{
  "hidden_size": 256,
  "num_key_value_heads": 4,
  "hidden_act": "squared_relu",
  "positions": "rope",
  "rope_fraction": 0.5,
  "tie_word_embeddings": "early",
  "init_std_qkv": 0.0327,
  "init_std_up": 0.0327,
  "beta1": 0.9,
  "weight_decay": 0.2,
  "schedule": "cos",
  "max_steps": 6977,
  "dataset": "wikipedia_en"
}
Each number is 500 + 50 x the weight over its row's rms, rounded and kept within 0 to 999. Layers, rows and columns count from 0. Numbers have three digits each. The size before them is the row's rms in percent of the matrix's.

# down: layer 6 MLP down (transposed), 1024x256, rms 0.047, rows 498-550, columns 128-255
# up: layer 6 MLP up, 1024x256, rms 0.0503, rows 499-550, columns 128-255
down498 101:530396547493501500531521495535563619377554516475486514521493493567585501544542513318525431500504532535502592461494502455502473550482465493546506534412450370575478492528478548459531521453412567473491359442490497476487561517506494402507431393417490565506535457557486475453502542544445434531536491518586482543418576498524505450537510433485467589490490573448513456417485491557474534468594
up499 094:425447592459519507500523506518545492504544457532524531485492452566429539508463482529402459563472492476523502552509487473598424538492430544513545580538447460473460410478437518657569595436541511425473379511552477489501464515578549470484463464502450450518549439471464461385547480558505524480481492491582460576564496454496533432533515587538530502426434463535560487617518500512434488504480
down499 093:531515441479442561508380417518495586393564549485646472513598449568520600424484448485536463527541603536422513511478476441399468548565520487507494450499517449440471458538399498520448498423470509469447497420553518508506524467529457413490468485454527551449496465500570499520504420494516539487497502558477440489549465558519425424520431394462500541505544441391513511511509462501546459502579
up500 107:485440542609489455515488516529427500529527537544592489444497505540462448436430426473463394462515508484462369399461421559460423426440462503454572544481394488494461506430512473460465484512394507512548489526435509560633495481517519398471549410570390481468511465463545511459491478547483603543404492501476484530439549510464507512472495617504460541468443560576579525614454431502528477508543
down500 106:471425457462496548544456552502420610542534473511503483495434553569524422506534482450449520455466476456498412481392570501426449524449470556492631457508529484473529476459484481477458413413455473487556525420439551378522546543436545488545595498479439566507482540498446436584578504477496532458576518482561536478454507466492452534474482519472532576466489455534580491493393463507579607476527
up501 097:578518450512483524552573523441478515396586502541506466484531521569459603560464451423532448444472437460460480479570541549510534434459522530457467463496466550465485522556535497511443599572567525479529529472514412502528493427461581492407472464534526502539524515460527565474557493471480501483504460464451485593552519481516475476496356545523544486593526483475501395475518564600508447475482
down501 098:569548441541358470482478386502541468433494415499512494512583549500486501565519534473502461503537463439450568529491550435423475601477463519457414519505561483419444570544564464507357441487443463465496490566535461477515430515510483571527448466547522455546511455447602511541514492481530392438570597488558580451475595520530516509457478528504532580586495508556573461452525597502489480518661
up502 092:538566516502553470517517489523513512526510508603516564502511492497424556515446450399484512471494528492479529475459453547533543439424493471574449465552443564451411473475528488525467569597421414530506442508508508380482506475442492577419491445514466461445533555448458510521495486563397505470438536555485395519470501417530642493532504638549467610448464614501526402508579543516471516500491
down502 095:502471435513563537494445500507480452500505475459471409508589507539503497471498579559536449491420479546488512515415459434494562577503466503503413390460532517551452567465446566531541488458538444542447415563529482463431392573443501531584548532526532487591509479543490513584502577392455432542491540508420534418483496502641537468563562392513497573446513528548477488569467464564529502446468
up503 101:458464470470622444541510486556480583521492464508445490529483403578307505553451538531388424473543539513506518449517596471569430545438460532512529444478426393444515466506502374562579462458506483518511472486564468480576452450547438471524530469527518498478530524513463469402488418493453446472473424453476474519519598401465505505538528558465467504511343561472522567539536503457505557471461
down503 099:443494597522587553493498480511529502539441553475466579595503434510464507437554548603531415529437606512529501438440443551551520418551513458493500425445445461534513504492503525558540472541564493394557431578507476562466551537553574530498495496466550515478491434453440542521458493470514618553543621515404524433571422386584512430494566454484559528482502464485450485513491414596498571453556
up504 103:484615606510524439523543544493487523584526558529579505490503453502430531469540438541534538535541492529513513473461486466496410464563526410457549537471480442508559496449498386518463551585434613434516568534427524535612469486402492496544515504495487498445603571483541527422531477496549529499424472536425459546546494466432441440545460515469554586458496550514518526514470500495382486472482
down504 104:472509513460514520560565476536435580532460540547522524490385497488552507585501503616501477653602521435467569541534473449468474486485573471461588518550561486583509532488452416502519517516454491416537542372520522494484488502397469499506466617490512501430502522382496506524545547505514451501435502386534452546598461535455478468458389459483522572509539487531491521390535503462470489535477
up505 095:522556436605567511439516446578525465501453498468453517551489513477487478405417554480591548461459505451439569579490607461568484471502468427562472536492520538395548404537539524515481457512463562500456548540558522511563463411515552544453555526593521556508423504436560620508552490433551516593447533532440439595542523445539505610463480636429491544497495497515493508514439500404501470481450
down505 098:494612548599632566417494526562511617533598500485416551492498583508490491549530543521593465506480554514414513496553413488551488413573509545564453427403582496530539513597501573464493536499504518517455473507526455465482497489469525507541504467452517544578439528482532521520477475545541519552557503476474556398460487503563550489545474586487529507547470416452452492626510437554549583449472
up506 110:522525471432578514508514499513461506527572531443451494386465469425456522513497403511577486408481474412492504369575489449454478468497509399496546474483537496560587509487586442570414475484478418603421505509481507526502439465497532480465468540512491385510548542525493581399547442485471430409454485537469506478469503339523484418489501517538475473528412458490550514449430558532501455492514
down506 107:527496471489591511549485504582657474498468546475460453663571488458528440617521536598514492532614612534477524541479417561467477488503501549453456470569543494570484434492528391573528518446489564423517460454533509488411556542623503450562490495514504463469559446489510449462443436473505541489448487487484488410501479541563590493469399467460552550474407462521535454456519469580537503553533
up507 082:470493516489524498616585554538522468487523388505444481489540447490471499367440460485461512437460458417522419497518552520505461480582448596507426455531485555507533549506524507607557510472392471531429456461517558507462461460464436549442556424502554526584496478539508550514573511567532572472527433432448405567442536498515507546572542495466486558469536428453499518495560476558513587516566
down507 083:488467443500518483505481472530438540551509498552491542441481535480513572552517409553531528425553500489565547586515544517467489550559515511483472465438525487532542498595409414527534543459520580525576408424496511456452550423455452535503491486472672473427505519553432463493489488497507428499550589569515539511466446534532508556522482325555533517567556493588591489485548482442511485516524
up508 107:530485472515448493470481448512476517482529510542555471553467487452540474494466453402516499471554510513379518567487550552421507562534429543504526426394459485479551509500505421501484496553440439553446593485450469481533418457473517404443587470474563540579402429516406532474497518522496607457438394495538559488618498427560513529520409506521479558473386476454508443491421466594476536474459
down508 110:520563505447417564461500447485409524503598518466469537610522442564633418569502552474472582488438558448459425412451512602546565430543503515581518527495483511545566607490439528495510469556535455557472540527521504482533510502538527537479557392432536525481438551565467571483385503472603526512472525518516470564576483472501485464486507445594532516530449498467473512534366462433487511523416
up509 104:535481558466513432512568594432527555464472531548493478499492474518523548378506484514455467507444452492497495477574486551519519454446511408546427590467492482511560506568459501512396585609504529509481532572513463477506456451474534544421474460533398499456488430501475527457495470458456497486465516470517476435567450520465632494528485640454460517477543542455515511518446431407469482475583
down509 104:491456457518475472485500428398414461551485455533455478530547537442567418503481488513478511455408466493460437437555411499459602531479456484591501490526551502518551504558515444531432484574586629462434465521550463494507449528539578521446502541476584561473565411467560511484478583479570582430517501449457536456478568564497549596573441502445480496530532423504554535428509512530532577454492
up510 099:524598477447500459569481449470508560561565506512528531525592511492518521562429438386468521503500547453356460442511487524429475416584473505486476436561436554511499440476529538447510509567485586462453528469486481453544441517439525512492562468562510457420524489551469493472486453554471508463485375599493512575541517517514461465467555545500492577398394478481625523529415486464475445491538
down510 092:510520516584481492549531483554487513599393521464477515481469536505530463505485471477405507470577505456535510438459533558424526526461618507559458452453553512544503365433495562440567537466550513535554527446473449396464595510545554461535538523496616444499500446501458449599559574485520528511444501453470523556565530559490549496402553418576403449568456479499462468388459538485432481489510
up511 101:538502524393535518531483499520498514599592498585617440540420505545479429544475434457527502466523460415442449467478585486494523445403456566544465441604462497602572414493449492479545486493513358515516588503511481465507467424529463489457517532532491442547567394481531525533490499561448571449466458438422464522491492465435509493498500580457440585480404452472499483481563443532455536502425
down511 100:526583565514541511531478533535518491458450537533485537522474462542473495551518542431535650572576463422508504536532467607565523463472642507500505462491571526554523497498501507531457459459538487448560458525439518490477486499541506466555486574479556534477469464554485484532537580466521498444480557466497466519476493585445608517502456483481522447572436550510513486500531412560503528514526
up512 096:521470552468594501518475537562544493560514561551496460576493457490496496418488454516493511545471456534472533531450559600561445565575432548505476466494463514499494449465429447584568456412488448632555574622435514461477484481483452475477489379446499454530448463511422509435628521516406548553551453483555469444534457403505546500520424534497482439432421479508500405536455491519538506536490
down512 097:554496500556553593458464500574501535534419538453427456533482542512471480486485526505514443583445483462459477439467449541571415530516459454498516553526514532511480467514470570529597454464494461493611521590492412597419560481561441546538490375480506477483487486571536477602514475592511458470526555408612467460513522413540493553445456488518509639524498451504520529534586394583576584488534
up513 106:552511531439393403595459584511519500485466536562406452536497497456422491512513494402447573533471504415489486451563468584568499481398480456484486511514416516532527498474498508470448472470491509546470463535518442543434465459528485521502476439603510433413525576544471550538501507555485477509460513531410515551464530452533462590460524519495479472503530532450524497448486545528430495448516
down513 105:544460488478547525577555524478512562553533494559542536554506467503442465494515452494489517452527462519444479456493531529548503392471578555532599521492476488510538466540581528442451521481498474428494539489619481398525505544534488463543415572526517529476571531468490452502522536523509514612442384486436504536510464504408613481479466477443495585566490606579546547483463519611531524528542
up514 099:463518498569514431546545475439483456467437505453502470401543541556471587457413586469579432491542518552410459423453523593452466479530506477544526455408450577535486560642476520486566507501536512546397576559558540541544488535565532562452496535506513495575519539393440507395466528463559488506533464561590509545499470491535565549493441522434588477507495542457485451500451542442429516453436
down514 098:559461542472457557393454542450456432516439567555430501459408545544431491429503593442499496474480482549478530494417460449445411544526414543502505521550534540553479525523536554510466530474479495415445517606397468492535586404544527508554528486511511475543575511474505465498561500514436486523503497549520477564442579491581439538467496575462532554438508521496518581515379589532533539468414
up515 100:484525505425430476565473455519485516619496404543478549498464445588555530547371442471423381467536451462451548475488419426436459502461522565473506443537541594539518471598470562552521525569452385527551544547490571533470480486501553534453492492582474438499559449575592501467420539511536486474476466490588464529490489514507586480597530581396550583461407506449510598453450529365525553440473
down515 098:544538529536480457599512476529558610522546474478514533502491500489587533503417539503546471584527492546376491446557527505555561527531467506450481421571442492506489477477500513566520535457557476494466556528476447560493457519461519509554461454458458501479429457491535498530602426587434425485539559499504509439526505459436603530516540498478509497541456615474450515445560522501512582556436
up516 098:496484584475584465483455487406493506518556605645475491473457564556569497531469505357489473430608544503502601497549487550482518517576453554443487509401371498512476492461493491562539518493445588573503504538448456496541462431447487413526478467512557450468378506483498538410505474503507545546516456450448475385549493466508543503496430538443463443503443552487521483588537491460514507466408
down516 100:459472451430467590512465478505481437443502560560517550457447579482499435486539472607466571477515494417478417551581456539464538526529512501467381421493495558534481494480441470477556541413532507467440438475554416473562558499545522576527489523526580445474508501490482477493508551506561509565556522435448441482449477492496576499559443427455432487495496526577546509516476523370506516471453
up517 105:507503495541495462495484599495492582490462552536532554455589498467433511479461508486439553536482437418476547561494601555414554442549487502457491494452520523480515397454542515528510576479466419507466454531445468502527504447403540516451538468555493474489431584579614478407509415467417568469488482479513449502498429514429495512586457563544529596516431538486485466460464555446544463474473
down517 102:481519493538454495588521516550512482482433491417608544449515477575529457479586576506394589510547493551534576558447486464459484411591463386543471539420477444430537528504496411546523503469421479481576497521526569479584468491505487488580521530501570507457450604479452504478490494500418562417498541447545400528518376481462502363514479515443590505605549580469583591483513496448554478516519
up518 107:445450465530572412430569486531440509534555520484517609475410422529521482495512568522543528488610503564506493509493521541500481534470465430476452527436346508379564510548537504667511503529560516537495474543474468467501442452526524447500485545592523488474495519489367556454514450387458588483448473574456508485540479545463542521435502570424509554506491587488504486482491607466474596441465
down518 105:499545515564448486569594450502541472470514565501540486525528437540506441555552487562467522490557575489480448376508504632461482510527517466545512534429561528530562556424504489530486561485459527600602450473547537527497475477506496494467498556498533599472529410497471475535527482566480491491538459454549488474489589518477529546525551525441435555454587495605512410502487496423521542493500
up519 100:565528525466537495518426482435502568508637576493503471520542432506533543453583506438513532502548427539356585446480467574491505461373514484372502538525371517464442427438449466556483520541479405546515531480512527484573486530460518487545545571446483512533529482514563445435510381522458524540524488530547513440586456510492485450594484550571534542558502530510541493583531509532461518478487
down519 101:517506562557550550495459500516533498485550473474506424547472445511531523501520526440483506499540539548466547518535457404580555563428492536353456548502498443410444475483435519582497599494408496513550586541541580519380525555541431419498437478490552399468526455550546446450454526471487563510604581622569535535541394462595468457467461433457449455477501453426509451531413430561606508516535
up520 107:499555616442520532550475582539507537445471511487479558471483439492482594465423485509538466461479537368469539410510472548600456512526467552504445440500495438545595448530562431460472472433456443581534513545517553545495502456409464493496478501492465454446528507478493484514504505459517402465553552483473464493583460402474494490522515541477450422478493541520564363507449552522563440454494
down520 105:541556510510497462560486521455477582486541534457516447459454395526563450468559537489522538533355519436460558540527487543545488555554596487558502501458465418520404575570521490465473463477455514475501491404620536428508606495449400514425463434526487569541430496493524464517451547547517489524529488503530495470499632557471538525518495434476557510523539494449529515470481457544538389522515
up521 097:471539589491554496516520488487468494514461488439409569547591551479405478517562485534476558528537398386484410538430520543467574490453481438503592526514502492512468460515459463484537506575526454447493528514509511494526469532476454481535424453497484459421523586538558464434494531514538504528463456492489493457509397483460496359488427475541595493599485498416564461466512500529488544411446
down521 097:423451500534517542495460467473528511497469526560437456495455525418410419518530508541528498492426533471569436493614485442460440398546466443565471503413484470534593516500410441472607464421562481489463540490428479458456485456524537494468363484469519454479466591507508544491490539502512488577460436436522522526368480460436478441514416573534522440540517421592430513422549600518540419497471
up522 097:532572448634575489473395532533530413565546477506505497577373479510498509498509490421495473455544495496517502480422532505523492520495454500571546450565396581461534534501472463563449465419521490468486523529463485575500475438460418508465432490507505487510502486499511510434459460597518451482536538504431401515530522487511536492478547557564490590539478506503522482546540527497546538523479
down522 096:496534623588478477458422508508574527511541573505438531566535519479569451539441545478504504537427429501514583421452514518583445523435538541503457529518493529596499535433523445481495536448551555447471512458480579475514434531565544405495481511422470568526463478523633440549503507508575553510555633467515559578563466537458525485467464524591473539555441399512476611539483418515598541546469
up523 095:511540443456486511550472469519509559471477453497522485573485428496432467403504475412446511539560507504507494572555530495394501380457461461534462513432415494543532514505546423525512496639436490460492453539471410576557407569585550478494598465493533466592469450588577554447519437528507385523545520473475394550485437495427487476546529526576536465643491513486461451557554491444457584552543
down523 095:467469434536398624454442467423502536512497511451480555451532507415489554546518511580436463504584444440575480493573511544446565515436518497431447556530464566503464459490507511492535550512545458417493414509478462370521424560450450629387491510452613546449520431470503536536501496437490522480571493467504521493458417563444489493521546338597405431500541474520518470535497552369496533555517
up524 100:543503478496499425554528508443514526621493489490533494462601500477512548420539464457436439525456422403482609530503562600491435474493361504521436524520455526399632426536602509557494427518484412556427447570545450453480457451537465536569494555524471465446512433605443510552489463398501466490392514465563549463527431475467514468516523537548489499468528435503632573538443446435452608507483
down524 097:454527488566434516471523532431531366542492496501476504557524505457585537536545490488392375535463496534458570569536581472521414475451441509600514478521462418464533409483396520495513548505489538469466535508515491497408498476525455629538449560563454505540509525565495498501497590519548422475555566456482572492574466513549474542507550523613537504492608457597497497521496474475567534487423
up525 100:469501517513447447566495454507514516445519458439552449560525518480482494558490532432481420370524503464452451532446445460423512541494435434492503488423463453482476523463443478592448495480567517490434471444514476517520435529541570532454482403447480512527533530459490542505501480498483430526430425482538510607565517482438479467479404534467506544502342462408569537448480417487490493507435
down525 098:526505592555545461491474481527469499442474545508497510639575549466432479499452526449553459459504517505469510470482349443511471461535564501420493527539535470475479463477458573549510487447546570369444509513562469506437544584471618424472427462433441395520482516454510501446595421464540490530522425470566446463546477510517495565493503436535509483423483493524483549514470439488433482519600
up526 106:480607498551519485527481516432433469524493530490483442451498419510477486370558566513430516497568496436510469476487475541541441468440478496581479538425401483461592486578519517486436493420500465553477617487538514455541490425482507485461525537496527442508540593448431553503530543497387494472452518546458493472545473504488447450462536593521483491468496523516532511492458517458540467532460
down526 108:585519531516427457510454487499439579509495431463572546531537526559476476524476515503522506500550474513397547401539483522535508538488486528351571537497506448523480477439520567494410529547427577473510421551464459558453423573512495530528542545488505479629503516508513454520478426539529396509508549547460530577513565492490530496489533561551502519557485522497457534475519426459481413450433
up527 099:489518460582409499537433569479471433484542530623547508584576509475541572434510543520498477451470474401399517510529570626380443449506465418498575570507480553474430494553423412434477519521541572512492522503523527484629465525522505440517539421555497493529535459510579571451488441440470492567509489461462429367486487418406538522509505529501517567457493504522624410511498518501389489418538
down527 100:548559494620504482477469502550515507477476474442378439534490551455495547543518454506559527512507517497520481487510539587519473532481575476487449531444533484515469508538533434493493475487487394609446492567502570478551529507560410507469486490516463480522551491501495504489593581439508464559467504438464524462453483441415515462452489586491561462425542520582495418489363485549465534424516
up528 088:450486523500569500582438506489572540605619453498530464520538469554431516461465441527483514524472435554519510519510584457466509540514460458437601429522412485555542476487437551537485472575470534573461488475542471573591398503450502517568481499439531435475476479555540515490438486496480426553550419563505501484400471552477488414468480515440515480543523494472565420493493508463536433528505
down528 092:463411521523538480510515457523455450404491550535561491452503505491487480575481546592542593577493517523633423506473409444484520593400507485561454451552481483550504462464398551497518531451562601575474551465541449528457550444475534469454474453435424551553502551540522530466475460517513480537606573518482528413457529617541457467516414421415573508452570591616541583505455477522498396445533
up529 108:526609603555516516506517528493352541486536525497506525387462435485528507427538436440484519533610453506471440553504450499493516421525487440526521502455575445499502414501466513575443518592488434505547449571504487522515541532561411457533563506566472391486527505445507582337514455526435451493531496543591498504569556477438458484492454547511549510501484472483541362519502589520469456492524
down529 108:433437475465469492447559462538600576499383479481477496525386424500539518446525539450538543509459587474442544468495571522449470457443513426560422597468415520430495445518589542461493472528468556459530422571487453442495497513519454472560433451448551472469479520420450498556523503516503430426465502514475501430439476568513572458448480471470449530617543452480556508528574489461477623566503
up530 104:531503491497516553547617587457481502486569450508616576470514469457501565454343432477501471544407493502458534475417509499437475499407499432498473525511471515486545539544494534462513447479494403560543540441475471532543446463454489432466502491493483459543506524463548554508382526533523499442415520563441404485492455496497556416615517625522541621449447603487574479438528495554366500542444
down530 102:468596491447507526493513600551432519462538454436507455519555484508592454509417533493534461583525531549444478484498595504478463593429477476573497492519492524511491447582499515430500464440610460433456393406455437484569478499585495528457459472512473485538458484385476437556466482551424490524455514492505483461511498556526531423485434431446466617524485453507425441552549389583486572534452
up531 086:567477511462490525483546487415510470541476429455579470448358444484541562393500476449458471429492526578398488451528523492487498536431456475559544501571511495520565577539462491555500533514572486419462479471445455413451523457484496475593473474503412503531541545486494464510471413590491436517399476526449552453543469482498524417572446514524522511467470534551522491485533491518501501613462
down531 091:515454466552457517447474505533529493405517435557580499562458521529538501456520532461544505486450462545399517444536430404444494521498492430489516485515484478507437534511482593516510479484543460540520411424520459509471440509384515528499423546482496519448410521458525490525482507594423441419466532460534577502440486469535488486382492517468418504502520519507512567509507590517513561555461
up532 102:464570481516495509569612503531484489508492464523550513490497463504500516459450565451557411415508481443373550499496493549520469502475615501519453441507476528523540497449430500474509417455546534450405513549490575476485455550429506453483495570565509425464499505557522617541718494478538549585474473538463495491572554523470416467521522617510508454576424520469518568490492494520457451506446
down532 103:381483564543541460486525539487508497545602456520488558458572475507414455473593510509525546506467415458566536450561558480555528527437574490502487481519476565645503481545545490515482564484502522486494502485513476480492508550477501560495475535485571502580492435462577503497481495510568532511548472406520555520462465537527519479587442426477549495478511514485560448512462534548509529526548
up533 100:483532612495536454595518525460430499541470536525432563425490443508412554481515533496484533541576368516460407418437581503503518546454416390401511564472497473516461503508579334573462548524451484526521523514481480498531504461457501531478481505541586508544534573533499496437511449507523472462363538528542465578445506485523579466538515601429575500476546505550464503509518586459474489547564
down533 098:450483527480425563437568455374619434490508460564503386547462531590455481536500496494639471530435480374373508512483508521477489574534417528536537514499492557602501498467462457549498502513425528416477378488445557567509553463497478504504501565512515461553518498500485546515502509530486558439476512514416443449464450417478510505542492573566494561470490529564460534410446533600497564460481
up534 097:498510542535470510555554502537488444580466485460541538549473377456544542390565459454436535549506531470454472542488569486546563565452547530543497465457458477368548507476545539573509495375490578550507557548465393433460436466485418403438430549493436472354522501522481555477579556474502508510539458561525438504507518453526447473603460585476423506473455480498568428587506538520427479471451
down534 100:542487457482523556438586485519522511431428509407568572427621467469433577360564436547379533508474589527448559456551460511462577470481568423530483444558542510462457510451549459526550504428568497570500458470480458474551449537454504578606459526397499452493498524518491481564456484490526508503510510491537465477506475484489457551503456525526449451532519522525532415563391504527610492563512
up535 106:507516527544513506468441595425508495497451487497511510575494356486540404429475589407593496440479504488379469549590460487396475552453461507467441491429412502438491471569441541497489552544457561540474526560516442591483491420506547554502521485508451470507408504467514486541473490390483453566453446562458470569506513452475473526481488516538468524470536512452509437501403554537512535467523
down535 108:509458430554531556476482479455485461504463598586569489519557484531535536481547448471488519456502578559572442469557485450468419448483526488404441638526549510567510432583418546591497514453437504579522575424521467534502460490549486533400465539515523576396484523503456493566535481508518464427537426550498395499502446487465504529509538522610424502561494512458479476460416510591458509495527
up536 099:439520534486492485485488509547556534532509458464513552562547414502426504455473480441413513529502505497473517497478433476388524374442467498434459513453523491535547487489539479523512560496432507478522440472447453560462450447505491517491514453462589446473481554505569522438442477479412481495432466579516476451435548510511492420526576552459402548504443399472637498467509483480499482541499
down536 098:531533449518489537552543489545467530467492450391456435473557521467535483581518466480436498553477608410485527480595464488485527481410489386448468532598500506504475497481508518482531508512500455512499449513529500514459388501664547533548521462463543519474535516419486520409517517516570498465554531500537567514369551508482483478541567475555474508468484596458476610446576471410459515499542
up537 095:509557551492537423548439506553405601554451489503470574534551496582420496540443437429495502444476480443523482465453436423418466503393506561527482451488476497477456479566513422502434486528477500563416586531467443526534502422530460414465546519505531472494563507594536506450447509479544519496438484465428475531534530495584460574499531451376559473425493479477535557535463485515379446514513
down537 096:502460509598513585508557466506511421577475424471466511520608569520510443509520467462531521459580531597552527456564519465594492511438550502478515501454471520425424473465539501480490579600475506482542424477513521433432562490495481471473548547506558497448477536394547416430476468433567545429597517456501511530463480502532572499505520441530434515466502523520436534590481453518523490614415
up538 103:504522566471505503509510509415469419464501474610508482494478450535485529456476400412538484574465536523455490363518494427537488505539508503506462499428566432447572526610456470587491560470500453587450468581443467482521428502522460458433510443515499542526472503483498552425657433486550523440542427524630435531456560411447539505487413524466550412437523455469511379491568438538426547550552
down538 104:477507476558367617440548504457479524553516425528538458433626519517480458518563411501472518584545597473521474465538498457498584556421495449510540515443461448501594529564546486542435542494406461490491398540407399533562513434449587486495519566514566459507490588553510522458567522525481450504586511457543585437435574573539495516576510558520539549533538506467503410472482553566510579572599
up539 099:580519479480484461493496482431486542502459543485536571475424459463506498509500534430572552540439517483481597491464448594447466419545499508440469506431511420367569437461471457509513455529539396489470522499429545524470493431464514561467605504494412474507570502523437511554560440455440601432483450532546486567437471503427514473440486521585563477490448482540514545438429455485511499596489
down539 103:477541508501554554535530481427548438437588494468519471527471453557480548506451515533493462533576455524484487568519493477534462484387468417499482518536426598513503484520470458573440607516563494519430506489465534403533523487474480490508507561467506557511507477580482523453486484406469457523578562460487473481492352514401562508511450578594540494466567533401568502442482436506468533509541
up540 098:487535452558530429498451538424509595465514540458463472475462457476473477534458493475508500496519494473492425451552490530431489550511489451495516411479510422532503431452508529484519598475518440582316478457486495586568395413471576416420553511468414486425418513441522502499557505481415477447444449610489467527487581438502503442504468501485488529415526493565487537508472515486517426554569
down540 098:545521573605516488491572523476518578449485470454528574463492514665526506533478517510479514437509430476499521611506559534513484459485498539483521464446434519460482458395527465499534490496463558447477536528583496420477424573437530496394466530492475496500463553445541500442413538534532476511560621511465485513536450546522491540597496459496492509512396587473517501512501513532577523528504
up541 091:513485499502508545507573493441483550616574477492461500463502520504424553483429461460443568460570470533399527507521507523514516450516472393521451596515493511562552477642443456567508545537573501593514517497536540438492404368397515546568545495537508527476523538564499456499531468572469538539536524584575430533481473540510498511511466513597563565408515534546559501505454455415549461450454
down541 089:614414457474487591446476433442439597486553516446536450518442520546472504484489474466485458390514500464565509474489504461503529543428519451505540546526473448506465451516528470523507519492457489446554595507555606507458453552618478523557497549566618553478590464534629422551519506426443573504553502542440495487602564461551526475466495515539550508480527484446491465551442418453474520498466
up542 105:561516484492486447504482425473412449545515483452518452450461477534454531503490466507534502495594506432363541480472557640469484555474444538465490488444514517460513562517480395532444543458436441511488518534532451480521427437553513521577511443418486503500505512517537450459526460493507433507419497465467460418604558551527486543460440491483555526511503517430537489523555501507486413466512
down542 102:535572383521452394557470492548529510458486429425513513521559488468497482555509507499439465510498568604538477490462574445467530537439566486429489452573502456464432558507486404577468492499467460487476363597559438514486471542510491512545511526462526604518502512444524474480552445499483483587499589490532455493539478514578481561483499520483557539492434403418469447558487456433477548488514
up543 090:467599499505436415525468515506505467511491499485486488517464432584465447483543560457516559552532499454284525472456482514490498513534506519356573410440505513468533549484425543468495456560515549396543516485495520536487516514498448482502574469504509508565480563497479573510505417483565430485551474582480472453549515508464517493455469470557483402424524457420541489487515517424514499461541
down543 089:523544493540476375446486357479497451405556455470481472555567485533582500440445401522492440510487479505513482472501512469490544655509412496486512515464442538557521403464378517458568547514491413578458493416507518526479415571501501550491431521454502495496487437510528511509456545429556490580565579478452543496536503457587504467453520407561442506461536523502486532492454411570526461531498
up544 106:534516503514494484569415511514493591483525522470495482562425507599460466402529533467424422369572501468455456539599514547482560418450489547484502552515434458583401494565442403642580502520572497476432564515455541592512473525522545516498510502516519534497507483509538559479568385482549503485477489514445442511556460469496518541537474521584555491580485546443526466613611456509571485507522
down544 100:531528449484426466414519429417529523553469476434497523529470505508567525492515487624518495482473557503541487435537518535468588549527544484522472548455529473502413368496404439595511541485587469510469515479515536411486390494558545494488520530447481527401520455481545536554530481537492524464519567517556546520544556554508505541497489519568487522528511564519399529631561473425446418531468
up545 104:454487577448434543547446510461545474497521429445477482592428405565503560478476596432471499423535533381426590420567572482432460522543411468450569411517540506491432509442391466578555517489464501537491426459426532425529500539506457495476487498511481429530453368521557538400462504457400510500547454506460494503442437472527596458467467541452542516448430471479540474495531609507539541532465
down545 103:512469533555375452464520490475478511528424454564517495480559496531436517462555612512472561554494495542521499491500429494475393483498414550544488417530518630484543593458507431525512510535441459520559492532431519486537533483633520449589494459505581482497474562455525531567481503444360502488410446421436445520407462531549475465493495522452416429519513467572496418499432577549523516504500
up546 105:470504517505535517520541530495529519516495570479537521522448487582525499523436470480478556489491553554443466532529542500446437386503467497527474554474479421569627501484514465495482490556525503531507518539438487528566458510569483496452569450522487523565569494525446490532488418477545564496437468498564512591460598513440480473532522484494550555505461455448530523644438602514447504597490
down546 105:569573524518519515467465520450500374466502485440487638508503462437525571569485545566480510513509549520508429416464447615476498478486458445537541474480539513524481420415517520506463462522518420473519482476551541475475469542532464535554547564544482494567496462564494503530500438480556487538500474504426459518519505462507613404538396458515538553490455453528508528534481490565457484510439
up547 095:547474505530550485508562569482481515511448408430479496505392482573542526508419529428422439522529512386487546390475493442515483480536476620520574444481468524432505516512473509500486538487420442473569512529417471577456481424535408395521424501541464439417470588547551420466567459531407507494417463544484391525484432457462571438503460481526436451482447506413529529560384578538529456442499
down547 095:529492442494517541580588460415499524486468461559499534429584491510435558549538533471428436464534507437469525527396487465495455448528514516433583521542435539536572514476532512444534562505441509375445522455484445476555566500580450581486428571507525464487562475479498428578506575454515488442486510544472563528528468514476487437552490412478440470451510528509521527431429517496484531523475
up548 115:469558483513467499515543479461469555538570486462450493449456422503453482339418443479533416463434480369410404476443515498440447480524502537382425429522512529552575523541480491484458494372520523456504502471501538509448454552479506559495468504452509516519539448516463503510543405577491530491495443498477472505513521444498515431466478504512513460402522549507545507615522478498553553524506
down548 103:494460428475525493558537388425486585458438502482444471518499447444577544511505504528435525544508524479544494520512502546444502565566580480499476440530482485467471502551483385426541438468499619528459459483545613445399535439365532524496468443504592530568495380625470565543489494406519443440503527560547525455500491538534554564520423545487431466420575498510425540508532503471535548534492
up549 097:514525441400463406482502438423445527564509541415539452552516514564486482474434488471533524395528406543498481444538515623515551536479487488497480500493518483543496485535492552577450495541461443492492553542505414513492473474548574540514522480625510505527549499455472537434528509505494554446454542544501500455522505381539521456519507523477440575493379550477413539545461429465503480628547
down549 100:433502469443485491535421439471473547544476489447505441528487509510524504476496537506531502473474519514500602553452545408542521382421459507500536533446504470495480584518472455497483488483486487502625538524425381544541599510528578449655538478517502481556566490471433553460467435482448543436517497590427611430541488439525500469487595516508531528483431554465431526500437483476482497532473
up550 084:468583567497471544527503598419566530519538565607444539493437525481490532548436349425582523527493538442430548577485565411450535507553480517453517475499509496573591544468478515512473448518520517483477512522495536445564389485451508479581498439505479486542392577513424467487523513523452408581505492488548536572469550519536424515534530489420644590522465488524510489474463512576436474509483
down550 091:510461540544509514545521455502498546510573513469527439454518496517527426480502427494485443519470530495549452411586448546467521525533497489569536511510491441543506540510495487521571488486541376501539454472514516548388419573515461597481447564508512478516477452479495542489500516495529517627466442475485540435534525498564466505501451372429403515570418484511468513451557471489557471538447